config = dict(
    num_hidden_layers=12,
    num_attention_heads=2,
    num_key_value_heads=2,
    hidden_act='gelu',
    rope_theta=10000.0,
    init_std_down=0.0,
    beta1=0.95,
    schedule='wsd',
)
Each number is 128 + 24 x the weight over its row's rms, rounded and kept within 0 to 255. Layers, rows and columns count from 0. The size above them is the row's rms in percent of the matrix's.

# layer 4 MLP down (transposed), 192x64, rms 0.0763, rows 76-100, columns 0-63
size [ 98 100 123 103  89  76 101 100  64 100  98 116 108  84  67  70 105 104  93  94 125  86  87 104  97]
[[129 147 113 105 121 125 139 121 104  97 142 157 127 137 109 108 128 158 114 148 110 171 126 148 137  99 176  82  96 157 115 108 108  86 113 136 133 149  87 131 208 144 177 118 113 144 111 129 118  87 123 128 126 153 152 167 112 123 119 111 121 149 125 119]
 [159 107 130 118 126 149 112  89 134 112 129 131  77 169 131 135 127 168 128 124 108 143 139 144 170 126 121 124 176 137 132 156 175  88  96  98 122 140 138 104 131 167 183 104 132  94 112 135 107 107 112  97 104 159 125 100  92 121 144 150 126 138 156 116]
 [111  93  99 166 133  91 115 147 164  85 108 132 169 145 138 135  97 135 155 103 165 120 145 121 140 138 154 126 112 140  84 123 119 137  61 139 100 135 127 122 149 120 125 182 111 132 126  95  91 116 122 154 164 147 147 155 133 111 163 132 141 105 129 110]
 [142  96 128 106  95 184 138 139 136 116 137 109 134 109 174 134 141 103 116 148 139 131 141 113  77 155 143 104 121 156 120 157 158 133  88 116  90 110 106 111 121 146 152 155 127 150 115 143 117 157 147 141 124 123 195 115 121  99 106 125 143 142 116  66]
 [106 155 138 133 161 124 100 103 121 175 130 102 130 115  51  97 139 136 138 131 136 141 136 139 115 148 125 136 131 117 122 131 112 129 132 128 139 125 121 154 192 107 136 146 137 122 115 104 124 124  95 137 106 166 135  97 109 100 117 192 122 146 188  93]
 [108 104 155 129 121 131 144 147  79 185 186 132 112 129 113 136 136 153 133 176 103 125 133 128  98  79 138 131 148 115 148 127  91 106 154 156 102 130 145 127  80  91 114 129 140 153 152 120 112 128 158 156 114 107  95 124 134 120  90 111 163 134 115 152]
 [130 122 136 129 143 129 103 129 157 124  87 147 123 132 164 122 125 129 102  97 102 124 132 145 121 161  97 119 121 178 134 105 106 111 127 175 107 148 133 140  98 132 145 116 192 146 129 138 164 112 154 145 104  90  73  94 129 107  88 138 153 151 123 171]
 [135  75 122 164 160 143 116  92  94 114 154 110 145 123  98 144 147 184 122 118 139 144 151 130 166 118 140 125 111 142 113 139 113 111  79 123 103 138 101 181 137 115 177 131 130 118 122 161 159 127 131  98 134  97 135 143  97 123 121  84 160  97 126 136]
 [143  89 121 161 132 123  88 146 127 132 149 132 116 148 113  92 103 147 164 164 126 120 101 114 110 156 103 160 105 105 129 101 120 114 106 127 127 109 151 135 159  89 134 146 126 131  81 112 148 121 118 137 183 114 166 182 108 125 133 170 150 155  99  98]
 [134 167 115 143 119 107 134 148 147 140 111 116 101 139 137 153 112 100 145 139 105 182 114 125 171 138 150 142 116 165 113 148 107 150 164 126 147 157 112  90 119 130  68 140 145 120 130  51 105 133 125 131 157 127 137 128 123 149 133  74 114 128 106 101]
 [114 122 127 113 105 174 136 134 116  94 184 131 130 159 131 139 137 116 137 136 145 152 159 145  88 109  87  73 100 132 121 106 131 123 130 154 130 125 148  87 140 102 149 150 110 136 182 167 130 126 101 154 141 101 124 111  83 119 127 172 113  94 129 145]
 [127 107 127 153 158 133 142 116 147 187 100 161  83 114  98 128 127 185 100 147 152 161 119 109 136 126 124 101 110  93 114 114 159 139  84 151 158 101  80 152 147 120 138 157 113 127 121 121 139 134 150 134 140 127 143  93 120 122 115 123 103 151 128  71]
 [118 126 120 134 132 155 149 131 147 110 141 160 121 115  90 107 125 148 115 130 112 112 117 131 175 160 116  99 131 151 153 102  96 102 123 132 157  56  86 166  97 133 146 113 151 126 140 112 130 108 174  83  85 128 129 157 146 117 129 170 137 127 163 131]
 [145 130 145 142 121 118 126 146 144 195 134 141 123 134 126 128 151 135 105 110 145 119 162 178 130 133 150  84 131 131 121 147 122 133 145 112  90 133 136  92 114  82 103  96  89 112 119 175 145 126 112 158 138  70 123 161  96 169 137 101 132 108 108 109]
 [ 92 110 132 138 137 106  96 162 125 135  98 121 138 131 111 104 109 155 112 142 150 146 149 113 133 114 162 114 142 111 137  88  93 151 103 144 110  77 165 133 120 174 131 138 169 103 172 166 143 105 134 147 135  76 120 161 126 120 119 100 124 148 104 169]
 [123 101 141 124 169 118 124 152 139 182  57 117 135 144 139 117 130 113  95 135 136 154 107 163 108 130 118 137 158 115 145 137 157 118  81 117 136 153 156 150 107 155 155 144 113 159 110 110 138 142 123 133 131 117  80  85 151  87 113  93 157 130 105 117]
 [161  91 100 104 147 114 125 149 112 147 104 124 142 117 151 106 137 143 182 124 108  90 114 145 129 175 162 116 152 100 164 147 110 127  86 128 138 119 155  90 144  74 142 112 166 151 125 127 149 136 103  88 153 144 118 128 130 149  98 138  93 155 118 120]
 [159 134 123 118  96 176 142 137 102 150  80 125 120 134 192  80 137 136 106  86 140 143 152 108 127 156 125 125 106 131 154 136 170  95 134 136 134 147 133 128 112 135 118 157 122  80 102 104 128 155 127 109 107 158 156 112 109 137  83 126 132 112 122 174]
 [120  95 141 103 123 120 148 138 143 133 122 106 138 141 173 123 131  81 141 155 122  93 109 161 156 165 135 130 100 112 102 170 126 112 115 111 167 113 168 128 133  75 177 106 121 123 105 133 144  83 108 155 135 113 118 125 138 149 148 123 172 150  88 109]
 [138 124  96 140 101 143 131 140 109 137 107  96 105 116 178 109  70 142 104 119 100 139 118 141  90 111 124 117 135 122 157 136 158 110 192 124 119  92 157 115 116 124 175 126 137 129 110 140 122 115 104  87 135 138 171 135 125 136 138 126 164 180 164 119]
 [152 115 157 141 132 155 127 163  97 185 106 134  61 132 139 165 138 106 151 135 129 105 137 107 104 154 117 146 104 116 127  84 139 135 147 108 129 157  94 145  91 117 103 123 114 133 101 137 126 136 115 128 120 127 120 118 189 167 101 128 147  89 124 161]
 [130  99 116  93 161 149 194 125 106 136 130 147  94 111 152 160 133 124 146 131 127 148 132 143 119 131 179  65 122 114  89 133 111 137 145 134 116 140 128 100 146 123 108 178 125  90 113 141 137 126 100 136 156  99 133 167 158 111 115  88 146 112 102 139]
 [131 116 164 100 113 106 139 103 123 104 147 113 161 109 114 116 165 132 131 146 169  98 119 126 131 117 153 132 139 141 103  97 113 113 112 138 156 151 166 122 103  99 148 103 108 150 107  85 124 159 152 103 106 154 139 144 173 176 136 176 112 101  80 132]
 [161  96 171 127 148 110 140 176  85 161 118 107 108 152 130 103 139 110 114 146 161  90 109 127 141 139 145 142 124 142 133 104 134 149 106 101  84 116 126  96 151 110 130 143 132 115 147  81 161 154 128 132 134 156 140 116 144 134  81 108 104 125  93 183]
 [138 117 141 121 164 104 121 140 152 108 120  83 106 102 173 136 103 167 143 133 142  98 109 168 134 119 148 104 142 124 102 178 118 128 131 150  93  92 118 124 132 106 170 135  86 115 147 148 168 120 150 134  80 167 130 137 123 144 154 117 129  82 105 117]]
# layer 4 MLP up, 192x64, rms 0.233, rows 77-100, columns 0-63
size [102 123 109  89  77 102  97  68  91 107 109 113  89  71  74 112  97  98 106 131  88  95 114 112]
[[ 99 107 126 124 158 144 158 155 131 155 103 121 130  90 106 115 149  79 128 162 126 100 125 124 111 136 111 149 103 131 104 107 104 171 144 131 107  78 117 117 136  94 113 162 124 128 118 123 157 127 157 138 155 138 163 209 167 118 105 120 115 108 139 139]
 [139 134 140 143 122 158 133 110 120 172 138 125  84 137 152 146 136 116 152 162 113 108  95 136 136 127 102 179 120 141 148  94 160 115 124 106 184 119 178 104  98 111 103  85 123  95 114 144 131 122 145 122 116 139  86 101 121 132 124 106 175 142  87 147]
 [125 128 107 153 118 100 119  92 130 166  96 153 132 157  77 138 119 129 143 142 124  98 118 127 148 102 136 152 101 147 145 110 112 131 166 139 158 147 147 181 145 106 103  69 126 117 128 107 147 111 107 102 111 129  74 121 128 169 135 146 116  96 139 172]
 [162 136 119  88 119 138 133 131 166 123 137 169 150  79 173 137 141 128 119 155  98 143 121 140 111 166 107 103 134  97  90 130 117 117 114  97 159 111 132  93 123 141  97 136 150 161 150 141 148 147  99 104 138 103  71 148 143 139 134 125 173 130  93 110]
 [ 92 117 113 148 142 121 150 112 147 120 104 138  80  61 189  94 117 133 120 116 106 120 151 162 166  99 110 142 105 119  99 125 120 163 150 134 160  98 143 147 119 133 158 141 131  99 120  97 117 116 163 113 161 100 132 140 118 164 114 107 110 143 125 150]
 [118 158 119 125 119 135 141 147  98 159 171  92 120 120  76 128 145 136 152 165 146 122 129  94 142  98 142 144 147  89 135 145 145 149 125 115 122 102 130 149 134 101  71 142 109 132 123 120  76 100 145 131 113 180 153 159 111 118 134 152 106 116 167  88]
 [143  93 106 116 149 166 162 167 112 118 120 109 119 105 156 179 133 167 133 102 114 115 117 132 151 121  96  91  87 157 136 173 142 131 125 109 144 114 123  98 108 128 152 104 119 120 156 106  97 110 161 134 104 152 162 164 134 128 137  88 149  93 101 128]
 [144 119 124 158 100 131 125 152 175 132 120 119  83 152 132 132 102 117 110 164 144 113 118 152 127 119 125 114 152 147  59 180 145 119 121 149 122 137 171 105  96 136 113 156 123 141 107 158 168  99 126 111 124  87 113 113 119 175 137 156 137  94 102 139]
 [131  97 146  83 185 154 106 116 100 150 144  98 113 140 182 138 162 124 128 137 121 110 126 122 120  93 104 164 109 125 151  98 159 116 122 112 150 166 117 119 105 116 150  76 118  94 116 133 121 148 163 142 105 149 148 129 173 151 137 160 107 109 139 119]
 [102 153 137 122 138 111 136 104 134 132 174 154 130 148 133  89 102 117 124 155 127 108 167  70 142 104 134 143 120 105  72 140 113 107 134  92 122 117  75 152 118 167 138 138 114 106 106 129 135 108 191 139 141 155 131 161 143 149 105 132 127 161 127 150]
 [132 114 138 131 196  94 144 100 175 152 100 173 142  91 106 113 140 143 144 130  83 125 183 131 117 126  87 161 114 138  92 129 134 150 127  84 117 134 107  97 121 130 145 138 121 151 125  96 133 135 123 148 106 105 151 148 122 144 104 126 147 133 121  85]
 [107 130 135 125 139 112 129 128  85 177 103 106  98 162 130 122 121 129 129 171 131 123 127 103 106 125 132 197 121 106 111 139 160 163 159 119 103 158 180  84 141 143 122 113 156 102 106 124 112 160 114 138 178 115 115  94 122 154 125 135 112 119 130  96]
 [123 106 138 121 147 161 174 123  60  96 136 103  98 113 151  92 103 114 161 168 119 132 143 103 130 117  91 160 132 147 108 125 129 127 103  87 174 129 138 114 104 149 169 149 137 146 128  83 111 100 140 148 145 143 115  93 135 122 109 130 153 122 148 148]
 [147 121 148 119 132 162 146  84 140 152 129 143 158 127  88 107 140 108 108 132 103 162 133 110 106 135  99 156 117 158  93 117 149  97 147 105  96 163 111 132 122 123 149 154 138 117 122  91  96 146 141 151 118 132 162 101 162 145 111 147 162  82 184 100]
 [141 135  59 176 134 147 115 167 148 105 105 169 143 117 151 135 144 145 119 153 101 122 126 137 112 125 120 130  93 161 131 155 153 167 129 109 115 120 159 125 154 120 117 156 122 108 103 115 107 145 130 113 165 102 107 182  92  98 111 143 145 102 102 102]
 [ 99 162 159 130 133 155 140  76 160 121 128 141 105 124  97 157 108 147 103 136 175 172 177 124 118 101 103 165  80 144 116 122 130 118 145 139 110 115  94 151 123 153 107  92  97 103 130 138 125 108 165 153 114 134 113 114 146 120 132 117 169 110 146 105]
 [118  87 174 154 126 161 166 151 138 150 137 141 125 110 108 103 121 132  95 118 133 114 123 144 120 130 108 149 134 140 117 130  93 119 129 113 146  72 151  91  67 122 133 139 120 167 118  88 170 148 136 129 162 105 155 159 115 134 119 130 105 160 141  79]
 [114 107 128 134 129 102  96 137 125 126 135 117 193 174 145 107 105 133  91 117 106  93 120 146 163 171 127 131 123 103 169 119  89 131 128 135 116 125 148 150 132 123 191 109 136 140 141 140  98 116 137 147 130  96 134 103  79 122 134 121  90 167 145 161]
 [113 133 109 110 132 107 146 102 110 143 152 136 137 144  84 161 175 147 156 161 137 131 125 107 170 119 146 120  88 112 111  82 125  68 107 132 118 157  72 150 137 146  94 115 125 135 116 147 117 119 158 169 106 122 115 153 138 115 130 144 102 134 175 138]
 [129 139 111  90 162 137 138  74 116  78 107 156 154  88 114 110 120 128 148 127 150 122 110 122 184 127 124 142 155 154 145 156 115 134 125 110  98  81 142 158 121 134 142 134 167 155 136  80 134 132 141 105 123 169 160 158  99 125 123 164 120 118 139 106]
 [111 138 129 140 144 102 111 139 162 118 106  95 139 133 104  56  83 130 114 132 114  96 161  97 172 123  99 152 121 116 149 146 139 100 108 121 114 107 146 141 103 116 160 123 145 148 158 153 124 149 141 108 117 172 171 118 100 171 111 147 113 129 104 159]
 [101 131 117 130 174 157 181 149 165 126 132 132 143 132 139 138  91 116 131  99 144 136 121 121 125  99  94 145 115 151 103 108 109 143 144  81 108  84  93 172 135 150 125 110 115 139 113 111  89 114 134 179 156 143 133 119 118 131 122 138 156  68 155 118]
 [112 158  84 107 121 119 116 128 165 124 153 153 140 110 140 146 128 133 162 137 162 140 149 137 125  84 166 147 159 120 108 119 120 113 130 119 128 114 120 129 146 126 117  89 117 130 140 188 127  88 113 120  85 122 116 146 117 180 139 139 144  56 151  92]
 [107 139 153 137 112 109 103 116  96 167 126 145 149 171 101 108 136 105 109 106 117 149 128  97 115 142 137 166 116 113 136 108 146 127 122  89 130 182 163 144 132 169 120 152 166 124  94 114  97 114  68 126 169 114 124 156 129 128  97 139 132 172 140 127]]